Each number is 128 + 32 x the weight over its row's rms, rounded and kept within 0 to 255. Layers, rows and columns count from 0. Numbers have three digits each. The size before them is the row's rms in percent of the matrix's.

# layer 5 attention query, 128x128, rms 0.152, rows 11-63, columns 0-127
098:167106107089094126127144126094055167030139159146151139103130133074137120184181092093126105113106115114165121103128134071171164082112122176096096124099143158148116097152140091115096144133085168129115125172129086211156090144121126107152131128113138153097134090118232210167095110107126075114141133108117137160130093146152131147140145139194121103192131161070136112171079149124138135125162
094:101098134152029141151176147165098105106100102184133131167074114132165077105146159112151161115146106137124114113106147178166137118070192137080131129128058111123132147107156150102079113128097093127132204136129104148171118132139173138156121156152165157114067152125168088152149097102062163150122118176091159103097149151140121159058130134130077054140171131052127143114163139140112178115126
105:135140056132173112159083137101137118145145183090064084153099115188071094144148131127158123102151095089096089120102107138146111140110121185091146100171091142084161167087136178176144139168106126105090092133131119058152091186141078125123140147102178143156198114130132165139138167111087095096143152127080166111120119106105113074076183092176193109146131114149143172151116103095150139183124
096:146122136156115056138174116123149131132074158169191108118136153123110117134140146158161075124112157090142199159097071107152127112123144025129088108100136127095111120132140196172159070123182105112161160077106144124097079170179142160120071116158136114195096152090137135125176126120157146120080141103123135148091161088171122116149113207078108091146177169107095127103124140172139119135157
111:122156103181166028114094136116135130130117142155110145124109156085146153106134086152108164104177163107183104167171128138085064119139136132122109112135115146102114166059172119129119133105142123178115151101151112107137118111135126114148177206113098177176087197106103125147061083104126040142127167133158104133104158149117175104152168137179125148091184127123089073101104077167158123135175
102:112153118104095137111119090078147112153101137123122159136127108115160105134123099200120192114115157162109122114078097186102069093164173146168093065153185145098093213128127139123137124124127103098121127113144167175153113151123061106173142056152140119061173148078112113118119123151116138140157115097135142134137133150178151199173075064151070092123114099129089067161120078151081111130142
111:155128145144131186169173046119055162154129098181113106114117099134072146084156123114163117083111104126155170182170099127143092133139149177121156124170172130136115121103135127073122119113088147107115116180168104137104145194120107175120120160193116105080103115156125148143079115126070145131140139177063121087080154163143143165097057104097157165153177137128095183130080163096136095109101
098:150140136174074078134160192097165115023100115198122083140092136111094127078136119124091093097135147135115102137084167164138175144123071089150137150068151118140134143201080150107132110167127140133183147056141134109094151132123087080090158131096113119185115138139138087148141122140120151150151087178080108105143102073111165129075152111110120119145070161172145167158133163151112151161156
105:079145138173120122129165157122104157118154067160097138121195089122151152113096110183084129143123078126153171115116149113161112186162153122124115124114153072123142139108135101141160184142150158182103086090120090108093173125136102145098148144158105157121138121161128143079175119103161164143147100081167068143099157035171117188197135116085062116194129085146163099085119133135108161182102
105:165111086142171149153124145134097132087107097118125144136113098120106128197191138104104184132145132153117157142091134136131093134189136105104154132131137099118161143092169140130192116098137127152199104112109139126111161105125065075123172140148157074118138131143182121085061109122175141129052073097096125089100133145127120131162069146081118139100158101114185140124208211036105118118129
102:115106108128118063091133145149116091161155141130167048070095149116111120101108134111119109169178115082095125158153136102117137144122097124126078072132113127170189141121113108079089064089147105129121180181149160134099126135176074147119111135116106129137074164158114129163147117121163143141135154128092120103139200153164099116195102075113125082200185098172160147184091196119159113087087
104:146161076122145050119109157114128094138175114176172152111147113126145125158153152147108094146124145111146144170137113092097122103136104095136210120114096159134071092110133075122096158132132154117168172090141113128161172144162111106088049176125115144180141123134109124133203133155140160145092147125161188080156096142116118150050094125179088102122113147085137108149120189084210100197149
103:098134105163159116117145146155133082134114182094191149090174135093126105111157116123098131166111164131199110127106077116122208115096128091077131182098129080135080136106067140132069113149145101152130151208125118151078077131075108114162094143115141161072086090105078135118104112110116158093131136185101124151114147135170171113210167113158101089086206123103140135144111124138147106152094
102:112090077149109114096087102090121088033167161076093086139141091159120144093142107141133156086131135143105137104135143141141121100181145122169116165095160125086108141084152182145162095111110160118093095108123144146116118133101157110064176140113133165133113117114128143125126172183086138170076122136156115146067098140217116074137174178151117146151168228159134124103105097160059091114140
094:161199182128130142160115089094091124106170165101135102193103157135107153095114111155106141129121111157108226046168090147126163112126106090109113102165079097112173134156171153116089157136203128094145149082165156134121105088121108070135100052155149144098088078133120173140103114088095115182121159148167145110144092145154123122138163104176112092105137154188142154174087119124155147150141
111:125035118190123152147130134098083104175222146116127138164106147127091107152126205114148146131138133184124126104147137148214101160110117122171155139110186111176176147172199151114140123124136118088139130166098108149097068115141072168096146078134130136154114109083146108148103126076110102153176171124113133059190128132090160136103123111116156096119095161114117116187146089150165117125151
105:105187121096143109111099125199170139164089204135096107117127120154094109177086086185142143194124136152109152158108121147118165159156132141188103169136186125190118095105151126118131233154101152124164130095168105067147157115088103106139138091141089096118140158175152169176103048162140134165054135137150133105077122135124141119084097112111089115087116147122147110160152106104110134107118
108:149197149122100090109105094121048153156091135163143127138089134132129205135170110131137142126153091162147128139080107126086145125154113125138116131092161186147110126107132139170127176067189141107114109076096066100148142147118125115157173097147188174122129105109105191106126118115087129111154121133113098158060118112160072166148167142063082063081118155145127055173092137165092106085117
098:075164120069172133116150098122111149172060133105067158133093128028149118138167147126148158068106139086145114152115114151118107157139171142151114129159124115087125148163087095170148075112163145111182178134153055107146130104143084141072147089139138092137077145128168142126100120132117165166153090128185073129167128129203163124167174048115091140146112084146120119153156145132125106089115
103:150123129192088127110093106149073094095141162067129094114080045087125121079145151093103177081134123111156143074175115128122102107117113130206166152128109148127117103070116129144185157132130146130101125151141119045139086118160071118169167139126087150130117136099138145119176073099179109086113126106099108199206178150165186151137150158112136111134177102146120153133124144142127076111112
104:088084123136136135118119123134140169111143140157140125142171123182148176116157123112082146082142131171129109170090115141154124133150128147116170106095129100154094132085193116116127072135147125145051124128221091099105105116124115125154103160135119115093194143113042074101145052152184144196150123158121088159154125174121120050159206154096103116131105110094084116132059108118135164125150
101:122210147041124086166111136181119125112139106139128082148125145161147111127140072131152117137157211138141122101108141163162141122138110110181118199137153134160115160132128176099182107102132054118072138101157124193168121112169089138098142160109119151091085193119139108149111119068162132121168145179086132135113094125097120119159162128127148096117116131033132099081126096115205120137107
105:170141180114148134157095151168140091099138098145182176064101169166098105163155146154116155168050140176140134102117143115176110104160093162133123174188122122108152118122221129059138192109140122089136141137103171161100166122144156128082127181165168086191122118131117091089123104107120152177111143107111167127085152161127159139127115102104071154135098098146149107124101082114209138122093
101:134137138138134137112138146161103098132145156088147075104085144059114164112081227094147151109178115165104102153076131146153152139122148107107160205102159157117116167160072128152162161096144082127107072090195104169102086163133111099164154164154123080087130081132138119147099126124120187150131151055098160102146149140141142143130153119103101139116161071204105089139159121086187153102113
097:141176114091137127084179122136061119124143214138169109171124079120155085143112140115129106148127202099133071115117160085077101103160195135140145157098133191070089150129152153095172113138115070152133122175195089123139131092119125078154144138125144114152136218101083161095095135109135128067120122129098095158123103137105099093137169142091129161210092088136107140173126126127161143137140
102:129153131092102158143093081156166086150142115130100075138115096102164176123152113117114149136120084142154109116062106153110188150148172155128160170170104100109141147108074138175127138134107172163088152130185107160115077122153122172133067100121125139125130114112111160129080168124161143113087063130088132123080102159171143118191095110068114133068103048148196071140063115071126109155105
106:089107090160156119172122090116130122113120188115094120144060133153140163108119152142102111175164090185095138122156181113117132148114171116067160174120145081172096140098133096123046153087152101146132175112153118111128120110094182137084113195178172115137172182081127210163161105103096090154205114166151127122131148115122102088130124124081107149148152077154131081096142121113078094106153
112:145091088076112174095116141136159113094092089120132114193113097133100112179083144132185168139133079150142167157109094090032163155089079146179132087123132107103115096146156152174164148122121077107123102143141179149171113110149156126137149119122146142163123145168096102066184100115127163094096120131111095123158113106226124137136108160178116096212105147129181105093116097159163101118152
108:152118133136227126119117082144062099121203086137146101149138143082090112140115045133106082127146131161213158133125146125084093137094079114104111160106078162175149151171107135137143132117108071121117082166131107162122107134127161103072113109131132095121130133162092136202151118121169109037115127190125170159090159150123155157126120148160085143090186137116088143130121110127139138187126
102:136159085122131110184126135122069112152101121172154115130122159167179146073120149123069119099127109120161120177163085156087223125107140125167098153091155143174143118131136110184086165124142150160144072085109072125161094044121116179121120107126083092120169112073116138151098159129100098163094095087109119150091182123107059184164106116126084144138150103175199136116105111129101155129127
094:135086132070136093145090104152123128065128113172113149130105124089138128155113076113087178136113104082126118150162150135171106101111095128123154156189136131140120116090113154076117061176136101102125078119130191154135185143120045171138143085147107140139123087091092145150141156120150138172131074083092051135129110192137089115039105124175163136126122091132105155141199123153150058149124
111:154123161181098176108114161113116086158120167130150154094137149149106126131121141139168100106136180175093102098142106071108136107053079073123169124133149163119170126113176117110078131202082128130197108112163159133136110135121094154118112121101142121051113107140107127113127079151138095097165082165213145195107052114139112134181132183119124079107115095118123041128113154123124142095153
103:096169108138048142082123133071108104136154170079142119129148123120116086131092121155162167123171120121151105153126122079131096153195139125063129127117125154137169158187171089143116078113145178082105099108119193176143174117146144152126107137135090094153152111160180095074151134139080136095144118180092086083072122160114145119139107125159065145051133143100133137153155100108110214174093
105:144141144164123143145177146131079094092091137118185123064132107157148201128083119123152147132149142136148146111066180065178187125159096119113093144088147104122164111118186114076156108122124139174149135106223161120145074127109154081099139147153114143074095142135160111147151148129180165163187174136142139122087113102098102136169188106137055139077082172173113125080139122128127138102151
111:136193147153108128052155088111078113156113143121131171102125094136111172153178083151132127135118168129112152084101154177155150129133158137146146133146072147149197186139120104139051132142147170138148045174137107183097099081159096129138160178123148098140130124083130167120198138096071120169103139090093136116043117091144179154186167130111126072143123158094133127151098097142118109120137
108:072087179170147086149179160104114117140170126120118088119121056056149126194158114176053152133118109092149049161164174176112107142092136108082130123104118076095138135105134124195160124120139116115114131136169163153091122108164130177193166128114111123173100077049084158126174117148171117104120145138120142095080141134124115108120152135121097139156109161107118101134147168105144202160152
116:147126110177124127120140105123096133126060175123161146106106136120116099098106154195085178154148093121117139111149119114087068131106112106132104132144147116119121142113131110143113115176129115095086124170088171155084091119167128144153092139131098120150137147139106113144083132203220157110181120110196105071176115110150110130112090197082115168120129115123090152143151086127196117042232
114:109113182061114152102189093173175122054102134154123145127127123128063118121146104121163099111166104138089074118187131093143156102124145116108202103143113188198141119121110120129157204126120147102108129108134127189200127141131115090126145095117140155116113097116168205085163098139079075124129091157096117065128106081156156196134130090108114132138133141103087139175174136156103137159131
096:115151191091168109116126142128149187096118189062105104120128075166151128071136162135133068087129125186095135121119146161108138123103076081140106091106148108229162083144133085106145120089121105158114091162111176092123168095083112125151121178141188133162148054098134112102140134134103117184131132192111112133100110149073138139148130131172143106101092163115131117122045123134134096186127
102:151116099142169120149067138128152127145189120118133117169070116092170084114189148201135191127164105138094143198079123099091123100099132059095129089112146124111147054121126122058153079095120123176133154159108184115133205142151162082091195144123135136100137135140176111144109137106102145164141116147112136117131131109136144132105112143151116107176130116087129128127158084150121025094181
111:146129147127096122068135072122135135117083160117123120123143129143198065109120108162164162133121205192165157141139086126111099084091163069103129128168094115105106132171136116107156131075193159126123158086109127084130171150123129161125140161133074147122061180179132149162169137106174153157119124080180107164098159111114096165124172057158125133151115159120102067092185077131115131080149
108:169129090077144124135108097115124145185139151168179150100100116162101088153064122132150061091182157124125128144085083126092091088097121077145062100096114096057117127088152111132107131109079164197101147170128193110078119148142132082111117143090145186151131128142113154177143145128087158142152092155083136140178154141114102164129104112098117048133116160136160164109134118095071187122091
107:183113153118227123150096104147180181149187071132183103099125145099061124162151169085073143142106122093139123113157105157161163120062154148136139164179115105115131139124189067114115145104077179136126087152111145128086089128107143106106145091088170138118096167148118070123138164121151126097121099152107108104124117122152089113126120159181141088172174163123121133136153192171105140182071
095:128144168069100118098082092165079091098133106129135130125170065112120168133099147171144120092178120131099179164129084108130138133059062182074106078132157118194107128109095148122147150186085134174076130086097143102171077121087141137110117153130173140133037152077130152113111163116126131137081143129133186171075094152134152076165123099127102147155128138164152157104147152129086122141174
111:131118141131139112157131068108158132132131123180091110106156104121046134123123094121172121143182098172133154106179132134140138112140130147153181047071082103122164109133058121100126092130169169078168106162122130138138185109095110120125108094068137140119078136136127091125142178173042142058146122193078105090094131118133112106083115171087155145148204152120138115135100112177152176128126
109:163066128169076150133131182133086125165095119126113081146094107122163120162169104144124079102158111175092143077132098045156121158138116108153128141114123099147067133166101096161165139168109129089112100090055074094124153118127126168172168107119147099157076074152148151138098113124155131148089146107142082117146162067103132169063189081141113098134167080190131097146161083121123105093159
098:121192117178078121039141129057156174128089155147182197148125166104109166127128090100129121122083135152120106143161131148119143111074102119125136169182093133168185140116130086095155137141092109086123161128171143103160133087155094128155163120146146132080105116111111126132131097112138101169118186198100133088190148157126099130098084134099073138122097142111173119056144108058108103171080
103:118146132143063102173143157100110125137109075158082132098122157149023063100129127169133106154072164122060139149079180127106111128149129156097175175141138106127198137176118147083162133092098118136108079180098186168082093161148123083119127094137132160147105093072177147126129109174141160173112213119109141107098119138118123099094128136136067174108144108155139129139108115156158122159111
110:157106151140163159142208162109229166127140129147105141116092135100095076119169136074161083158158172086145101088130098122118114091116143115116120108102082062094139124195125099132116112116172125097118146169093076059177136133152084110063168132149164150153140142081108148063116081171093156141147104079087143130099121151108128123105089152160141145125148100096151115136117141085094181184098
102:103114115050094123136094146138139150105158068109200112072105083115139131147141113079129092115167132128116115132166111161134168120137179100111114115081091140145078118145128149127127110120147112119111169197148185120105116160116059099106126126118142156138105114133125124135127081095103088055196181117151110149159000165082148152125138134149127120185173119139088131155150098101117044131135
107:165167112053117157122170171155197200131124110083080153116122120160126116157119173073112128110101104146145091046118136105141153154128139174079141122061139140150116178095135111071169160156068127115161105111087151152204131121152123118101099096086132092137094156150115154150186137151130116159122163184100162131122134159139133083129051120086135093167109163075117170165114121167129114138158
100:120152136161104137154130102164206121145085105102121158129081137129108131084161062038118186116110150155140165135172157150161143065147150130149101121103146088164099096129135102126123141134105069123098149157129124142196140123161136179115136075170068088210126119149110155154091105052111135090139132135164112146138104035135105115172120068122124126076154182109133141106107157143171141146165
097:073088111138143135084171116178136198082124107136120198176116132161128119152103165187098118109113152161167114150131109105075132133146143102126094175149177171163108053096069117153129171098153198117149127096127155095183145127125123190169150172154109076086138131157183127093092123125137133168170148138156139145152101144103118057132114107111117094074093088161155104132094165121117140061160
# layer 5 attention key, 128x128, rms 0.155, rows 11-63, columns 0-127
100:136131136130104152155140174074130128094051102123109064132142163119082135106117127085147091177151094113084141155111073140066161144147096109097087192127091111147108167120080110150081161138172114127090093167110137145133140158177072150150103142132187135115117095107090183142156128087097101096098091091133101145133098159139152178057104111108168140142122125107159195102164186140163142209094
097:132131131097146123153176138157156097124133130197174130153135152159177179150096054144145127190082147122165105133144132128102182174092142150088167170133139078133107134118067071113155114185158103135126151148130113092132150078144120090068142140179166134109199141119134147073130053102093150119121135199180162143106158161076106135092165132144114120134135118102129078087152165123166087062134
101:097112104109168127143054142100070117091120174096079101130101106111187205129132145070146143129108101086183129100131095136108110075100152127141147202128156141049127185093150158136139141092148146178147165153106055084073101150155160092171106111155106132115157136096110161161089147126148142074141094099134098128130070068117166143156164186169129158171115137108149157134089153132134110148120
095:162171098083123108097098125186118048113230108083165126102078188132117107165124108166134089166151135124109115160152081134102151091097176146126089093141106090116135153148149181093081133089172118137171131106117152225140102125184103148114130161092136109097132099080110118180137120157131138144117151117120170111165128130132145156124120115117130029153208112164132094132114151153122103138160
111:142176125130156087077165126131157128123124137179140116087150073134103135149212093106169131111162160111188146122097050090175101102113109100153119170094105154120138148080119144133128139153163102104163107112150088099111178105183105178134131167047104109125146202153111090168165111179104169144147246099125138132114134135100162133139176155096125138145120124159135106110107120171104172121084
097:040136129101147165103158112143135174143072122140097153122177104094179128139104179171112139132157170117115057129165047131103118170098105119125135115138124156092131127121091084162105131162195094172105084100091202151087101093161143173134096098103094127143137092138142126104178107123191231125112128086144143183110137128170099132154112163117116110129157121100126177137107101117153157074114
113:116143203091068140169104161043073148083133095142149095174142176102163182169115124072088116096122102153117175157141156148141130159116158059137144053114139131145156123147124141098182155110130117160143141116120129098126128091136116126113080124174155134137198067133095140124072133106113134083097090134121123136121175138156114151126109086098119180104130130066078169107169131106150136056189
102:162151096118126124146164174152159120077121124111151108072084114095121115129161152116112109151118123114140133166166111106108141156152110132124156124139094114156151057188120085124126091064143121126093179142147089193096195184135091114096119151076163187162140175098130157125102126092139094151085164155126156120189098178091131139147085066148135140165090129167040135129103088093147127164213
107:135119080119112092081067122120108107148150036126163129140194128131146112064129130125137170108096095094165112121107074142179166144127129164083162143149134159142120182175074120152189134139111131124104087130093096179128157124146123160104140112150136109104093166081195169111144211152145126114079131143104116098084104101114127118121088117058133066153118125142112111085171087091120165115209
101:139060080156115136119147187139080132128146146095145071064144230199108114121162146132095127171165097121143112142133111072118112127149132180123124112154141119117083160127125096089150155095141159121155123134078149116104123162155162124090115047178152099123111104189131145107101128119100183120114099123135126157136144129179129130197186109067110176103097138123133139105184157093039116104139
103:127122115150200101130137095138069156133134113151164115133143173089073161128150132132090139128104101110057207211129104161131165106043126076150114095132112184110130149148098120125078092086178119101187150132154154165116128136133085122153134133107173120132090168168101180127143114132150126107127138154107106128168160126148123123136113065122137077097173112116166130176055120129141128091227
097:079139055194119131140108189142148107156067155168164180178150171135097128195144178140128096090102139129100120143089159129112133113101138102120185091159071119095098095133163080085079118140175128105130131111097096077164127173162052124087092170130112094158160136138117127193166074116060100160114112134115130114133076156163145100128138171189119120122168135137082140143150133095126134124150
095:161094069148165117142133159115157069150153088112164153123213089135120123137108132112135149169180111105137125058090095158106142115079115055098135069112108133137100174094102119151135114198165114109161128147142119191147090078139119040108073192123160173127104096084137141090136063088101104159126159123173158155158145112118148134096094088130089115146135090120132117091104137169165166134118
104:170132091089140156147113162075093096105183135129093104160110146189144080167106143109156122088148110130127099120125088078108047121137129152146090195143137104046115128124110138184123120103156071130115131105112204100084118146129152129094082081058168204111091147136126126103133192113141113121153171092089120174122090115090139108104108104100127125077114088146147122100154078140096108179082
101:176164130155137111084110155074146088170116161145149094160083120172176107122102158137167107143108125141176157150169099148115145185039070088160156136138078147126212106119141138141152137166135143145145140125143169108140092105126086115127133104188176101172132117139066189095156182116092114170170174121207115083102121176183130144151197130101137107140093129150122126141085110099154136138126
108:112097136172164160148155099123119116200119134048162098156071075049091166122136154161174092148139103202132150133098126142138090116122101129118115108102131108124140127178112123148137134149143125176109166137128085115051130138163122134105136065195135101136174105099126166075098166114148120114087149095161084060098162199138127073146107168124158150138145138128111163166141139181180102080148
100:093122126097110134061109160126198121087076079140108146163147105141191101133102170145058138126110112134112114126114122135117094132114122111107090155170135156174122078142171084113130163117090112117145205101109063098131144139089150091126118125159166066154061145139152106144108112151127148194127184124149124140127097161048105146171088176086112089128117084046108174097184116127127100104142
100:196170095078110114113088145203054068113128110082167110205100100116144087171139118118107106137140099131126107186125079138176127106135103147137111125131091163164079099120135117136140173148108182112080087104167112133122115123161136153091154164037182120140152165123124195109134157079169186112166123129146112138115133136113126137174090149129155100177110138150141124119099049162131143174105
113:121129130109127161125173106145117131119103079142138064133151129089207129128167105165164157097148099106142080107134103113109074182100143094096142098099158087147089120137080075129143066152214120080131142145164099160161147104180129170142170116138139113190080151132152157128086209120123190155096136113124102155125104131145105185173144102128103137156103072202141084179102115081131131109143
099:140061138142180098105119135125097098123123078125082061128136138177147126155141171217093105077156141152184116164115183118163081094086085124161136137136086115138118185111093181173146154160174139100065133143119074114144110090132071105175131121151172142160214155112104116106105141168125104082139141129143116169099087112172124126137160128139113092103143091141148120163097055165120106092128
108:089141087127148122089101163115151174130147112152167110162130137163148157103147157124141153127203119102105070151086118140185100111136091161162138141091165135131076114065136191080195108134156084109092108123167131148122160172178115148149119089107101120121133167097129075082119106107124114125153167157135186116165156160079197044136081151123107065124117112138090128188105162134182188120131
100:096152116117133038148114126093167103157084124167132113115087088126136199107207098197133109146114091085106099123138084089162114105184127124167127144160171103073076156093157101156108101113082105168168169103115150177111178138135157142111173166111158097103088139159125159164162042127150114127169113108127154155098187100139146131125124082123141118145103128067101160129103115150120071175125
105:153122097139138119130121078190082120104089131107184166146092138190090156078146136101114111118137098143096126124111185141087116141153134135107099198139081083111111163104163166089131139140069126160145147089089177174074110087134131168150110200151131109173156110123141130134151092083137125139063140084106148089073160165159115134166143128126120092093038076083134107138146101111110142070072
098:152088064123107155126136164154113119108149122101129148147154160111176137189129149103127110142121074116129098117107107101082101165173146078168082119114178110112133150117087095102114138111124197205117106112095090154091103106119163091173168148098126087146171108169096079109115120134180138111097119158142103065083129114106111164176182063172102141143193122077154130184063080088169123146115
105:166132134127174079130135148127190156101157095068150149112091133118139161146136142138103084083148154151101118132138098123137126114112112157193107120106163145111067148174157126136129140153135093166162122115172088163097150199147147164117183123061178155092136105117145127114123077193131177123105106168077111193137110123133147119115164084100137098193102137039160173149076147111092143129043
094:123128118114115098087086090165100090107098098160149135122201146145090153113108167109137173126153063043081057119168117163129153155136089087189135150145103099080110119107136125189176146202125136130163166115086094152148148143128119190119097113125087107163114152082149108122039106148169128138148103106143109129123170093170128192153148143135071143112147093140119143116080096090070121136119
098:185119036144100090112113136109105139159166151113127135143143122180199163155185130093078067138079155106151055137167169116145194153124133108126071117076141079174105073129115126137102088139099122095143132070153108110152157106131126134089087159139113159090124190116151107113138136117127107124156113162154073106099133146066103163173180124083116174124134109118176078156152142134084158087142
100:141102089127120131118132111184127133130163132112136108125113121101174094147140179159141106121130067165134125067116157104102195114159132116164184195137116149096130100157166154166157125132134095149103085158123135073156087091176104181087179123146160130141136115117151069131137127157111144143135144130144023124189143065128105152084168119160124006141109114116149121117106133203161092102128
109:098116137172178100140118131063110119124197086181181189132108143081100132100079094121121060133138083157147118095105114157157159126150144024148050112095105137184169137077164167135114124105095102122100084123176102117123100116164135088115117144198119130121141142158140159146139077114099130072161132123139114173093135082197181184155110098165128133152138148137096156128123136132112132158151
100:192166146109133082147120116108120135165087127179175152165140109112108042119173147132085105133139126060113135096123137088117170124145104151153037133076140139126096115150095131202117137143143112155080105106135102139154097116140096123078149159031076121150098139077167140156075167105083144125127164075209150107096161160095121124175117149105120132113124163165109111125121120140055118139149
089:125157077162055088121129144122124122046089127133119132165123107123120193105158162148113128136139117130120159171092204179103100215097157079145177135148172162095197108178141145155113161087125133121126056138059141129099129123117098113135096098164100125158112120117084075099166104071150139132172125117139126194124164113163103159060139129136110120157082099136143106112192129136108115112097
114:125147126138124186150172116105150148213124186064123141103134150065082111129115164145128099174129201097112120126123117088137159087103072070112102134130137149104149144060183160122151113166114111111078165159143172135143130102138087166144111157066165092075107141137122068133101118147148157139150107155151131131095030176060074129122115130098140093137185095129074114121146139121114133106108
099:107139147099152125163157073128127155147173133130164128131150155145082173137071080156169129128119175204138119114126104122157081108167166117084123149074112153080069141095172087129112116125155157156111109122110182177078155124098129134092174077102121120109115116119153195107089110136129119100141153135119091169112060116090141135171113120139104139027103147088139165073088144106052197123133
106:206133119080213156143130150163165144198136100116139095109149154128095126122150160125141129138169093147123143175135107112134134156153161159090087162086213117154127147107157120060141087161091105177147132181169179171118235192167127135091149121086176119114125149119088160128112127129089120127108144154118185094114136165127143158175091106126153109115101122100134120128139052144154139117167
103:147192122087115117141145119141123070159099122089137159092118131166098142079133087127129120138099110096157104160131116092116150118099101099119120149138144168126083149135118091107168131202086073180095136119150097163168084141114092174149121170126121164162142084075124186095151207103185155088195168091070108116124107089166120093177090103128200135078125132104212120151115160144146102119125
103:186108074139151102096198120116106110097125119113155123117205144138114091138146120138137081141111059148148083137200134187195110162137197146118098154133088146100192148112086086085134112152191057119139073124105119139089115139132165152138114118094101149081105126091127155126118108188115107180159143129130139172135101137135134055109105166151186146166122139200130082141116156110148110122096
122:179124076117167201106179142091126076122130140121115099096142111146127103150120130180169138134118164165074175069123125136146106109129129076161102105129181125146152118148152123156057140191134116140132043094104153142106100112173109166168171116105071092111156145119140064144103143132144127106131102157098154103170131142097111132163127148087120122151179143195117158139124138123165159000115
118:051188106094090089156146152162149211101111149097069167213118090167187124088127118135099137164128120193137075135135149163139194102121108141108126098129122149164151149160142135121126139109100157159097178107127115147186104087121087110152141079128104172140118151136113135149109118140080047131149099136142088106125170134124096210079070109135148163141143114083129179094114122124101096118105
095:122120152085099145097132102128166175126131126065145193147104106165121120080127147098142187184131146117093095163137171109149155090187135091121150187135059131132139077145154119139137128101126183124133135126193130139168156123089182071142081149148110155132108105125110175206195138128046083124186176132145127132155106155113195081133087114155129103137071168128131157158113093168128106117126
097:130044146159163143168137128239115090153172162160127150125141183077168143095126142138138124121134132156129147142080141117125121093104109109134106179130159089132126128129126121160093127065147143085127144153159173116065186106173133161109160123141108159145144130203081139145219103117151185185192084135105126090184113129145117077141130103113116119143097178125131139094164143159091075117141
111:139147168143174117099070066124182151152124180170124118138179126150133070138182089146143096130116196150117100156138111131112076094117117071127091093158132114102117114149096141072089139069142144070142134121073119149185193186108176176129115145106139089182079120129100107108135173144126160141124182142110167134142120086102044143127130114112149085121110159127127097087203103133149133089098
107:166116150089164132149099120142114125168189150189117163097090141065167095078126103141074129130109129113119173156144075130108154054123119137084130083169092135057129112124184080150097162129130113147161134130142135122087162148116140145149083121138161126090144120188146123151139070077125159108154094112062102138095149145131135133108131147159072087086223187133175180128102149074159141097109
109:107081137132119121145071108072087102175199141143117127068123146125092101096119127072145174161135000130105183137100099157136149135092122124128136069129050050110170178137136112105083136080123114174102137137135126118142084138127101067125117164141136136125082127153087094120073100122129142106150073108067103149120136139152123120103117140132117149126120131058136093129158138134101164131077
095:128102110082135137168094136135147163132107079155148102114162058159103176115117147080152110149149099136078094155138134088147219099157180096182113070079118122166155128117114134131174109122104116136156158197155159149141131169082115122132092090077049089115108106106133131102138176153113154135117127094097202147153100134104143187152154175127111123158162097122178164065122098149072095164105
109:141145158116127110151102126127135171121184183092130114136151193128119139181078146125134115112087081131183158112141143124139137125110127115153205048094101138189139097120204109119134192127144111120138130099124116144119120112105137068118114125180105210178110156123068165143151147169164085049149108199121129118125175193167103108080074156119138120131114116100079131069098139123129103138131
108:141097104172098213167129151150115139109097099128095152188146076084119103078137139151141094092119120123158146072125102063152118129128104123142061149119141117147047153145150158139147131066119152140084150107072048133138162135126168146158188117155144120125130093141119159106146168105150075173115141101192135129140135061083130153133104125134110136218137105192182099104158136098169116108139
096:178185116180143147059193127128178167134036082175127113169095127103168134119156128135077104140134148143091114160144129105137118062204105101167150108134148152118196134100167134094144143203082124125143125140133109068150120084168102127101153144143113148100118173077120175090095096148143125135107153115122102133151122092115067089071111152145113162097114110063132088152151117099109138082153
106:094173114112126122126137116117063111067125077102134079119184157113144092111089134094120113175057178123096172157116128118121140124145158085136176201156056085128174092124143150108114109141108127207163138144106100165077066133148144131093158109196119124111157094111133133101197114132130143151069129100088164135145161181159131097138064092171166184084140118114127148106152087105126133121116
098:106156092164169087163114100164124168117140132091127126097130222138135135125176087129118141151160127153180135099136123154121146105118087114104165116070090094076083145136071114163086198141164086138157166113159137081128075105118199146101082080162154141141110156073108128142135107130092123144078084153116154100172087154164176136120146164136117220122111094146173085121121136055134130133155
108:052135126111097108177138104172142124167146174141073061134108109047074209154130144077152158141130122173110158142145138121096113127120139120085171112139107143150089192106104134147088143092096070088139149098131130140130129119104080096165122090169106188116159133159080142144115083148076138132143105094095122147101136115082179123085146108149131106161140139108164161217159072122190132107142
107:121135170097178142146116088133185206152145084092066171148096151121110134157131067148157138143150087154106115109156189096167146170140143146148164131136138125193116128160147049133112187116178083086139180150136151118140072169157091108110081161146078095071128124088131137158128091092153112109077127126075130160122153101090111143073095146118129133113105103060124162122104129073170089135099
096:161246124089102107106170119129171165104084092125114145125146093115145159115125123111125119114138176160136151110182160181152144105112067133160165088082120056099142188091086095095080104144110083101140125103102145104156130083173139133127090140177134078122151130146161107161119153094095103115157122107167074143101181102118149131175078068100132115112106198172121093160182109141121104150131
108:128121099110093145128152096142115129144077175122065172131158102138175115149146156130058114136149151147127085122166161134098121137183184109135087097078091135178095091163106122149140158110117162060154145133163183150167158119135157155151183191082127040110140169172165122114101134105155093150122143082162139102114071132090162080085049147092137110109111126190116143113110139076110151095099
# layer 5 attention value, 128x128, rms 0.143, rows 0-1, columns 0-127
106:135125088132087081159171129162119107141129097096148087137117058090111112179073180136060113136181165154097162108084142109114151154095172114046205164097088175120080113107103142122117163161193072116085177123139170141110176118147172109132136128144123191204086083117135182112132118126130135149127191076104142128110144127163150152148163139130138103124132157123134134111144101107120074111091
095:110135132157115122062148114168139084073074117099156148122150105050101143107090114184164114131112167107199152206144118130119090204125104126085128112111135143093127102141122096113126182136084140085124111127112113066114091158127156114159121139096179087086084174102117177194131082123056077105146122144076151171168163126153123127086151104095177130138099173135113097078151151120124149155118
# layer 5 attention output (transposed), 128x128, rms 0.124, rows 0, columns 0-127
108:153135117071183197085105071129158107153178164096095084099098178132101154065076144126198174130127092109114135109151132134150166158132090163163120120122168115176093111134129157087129151057126132149119136079153107093145139105088132135142122103133125097084103141144124048123196162158202140109089078144143108151143117100080107120135084100128077169144142127215152108097133140124148152162145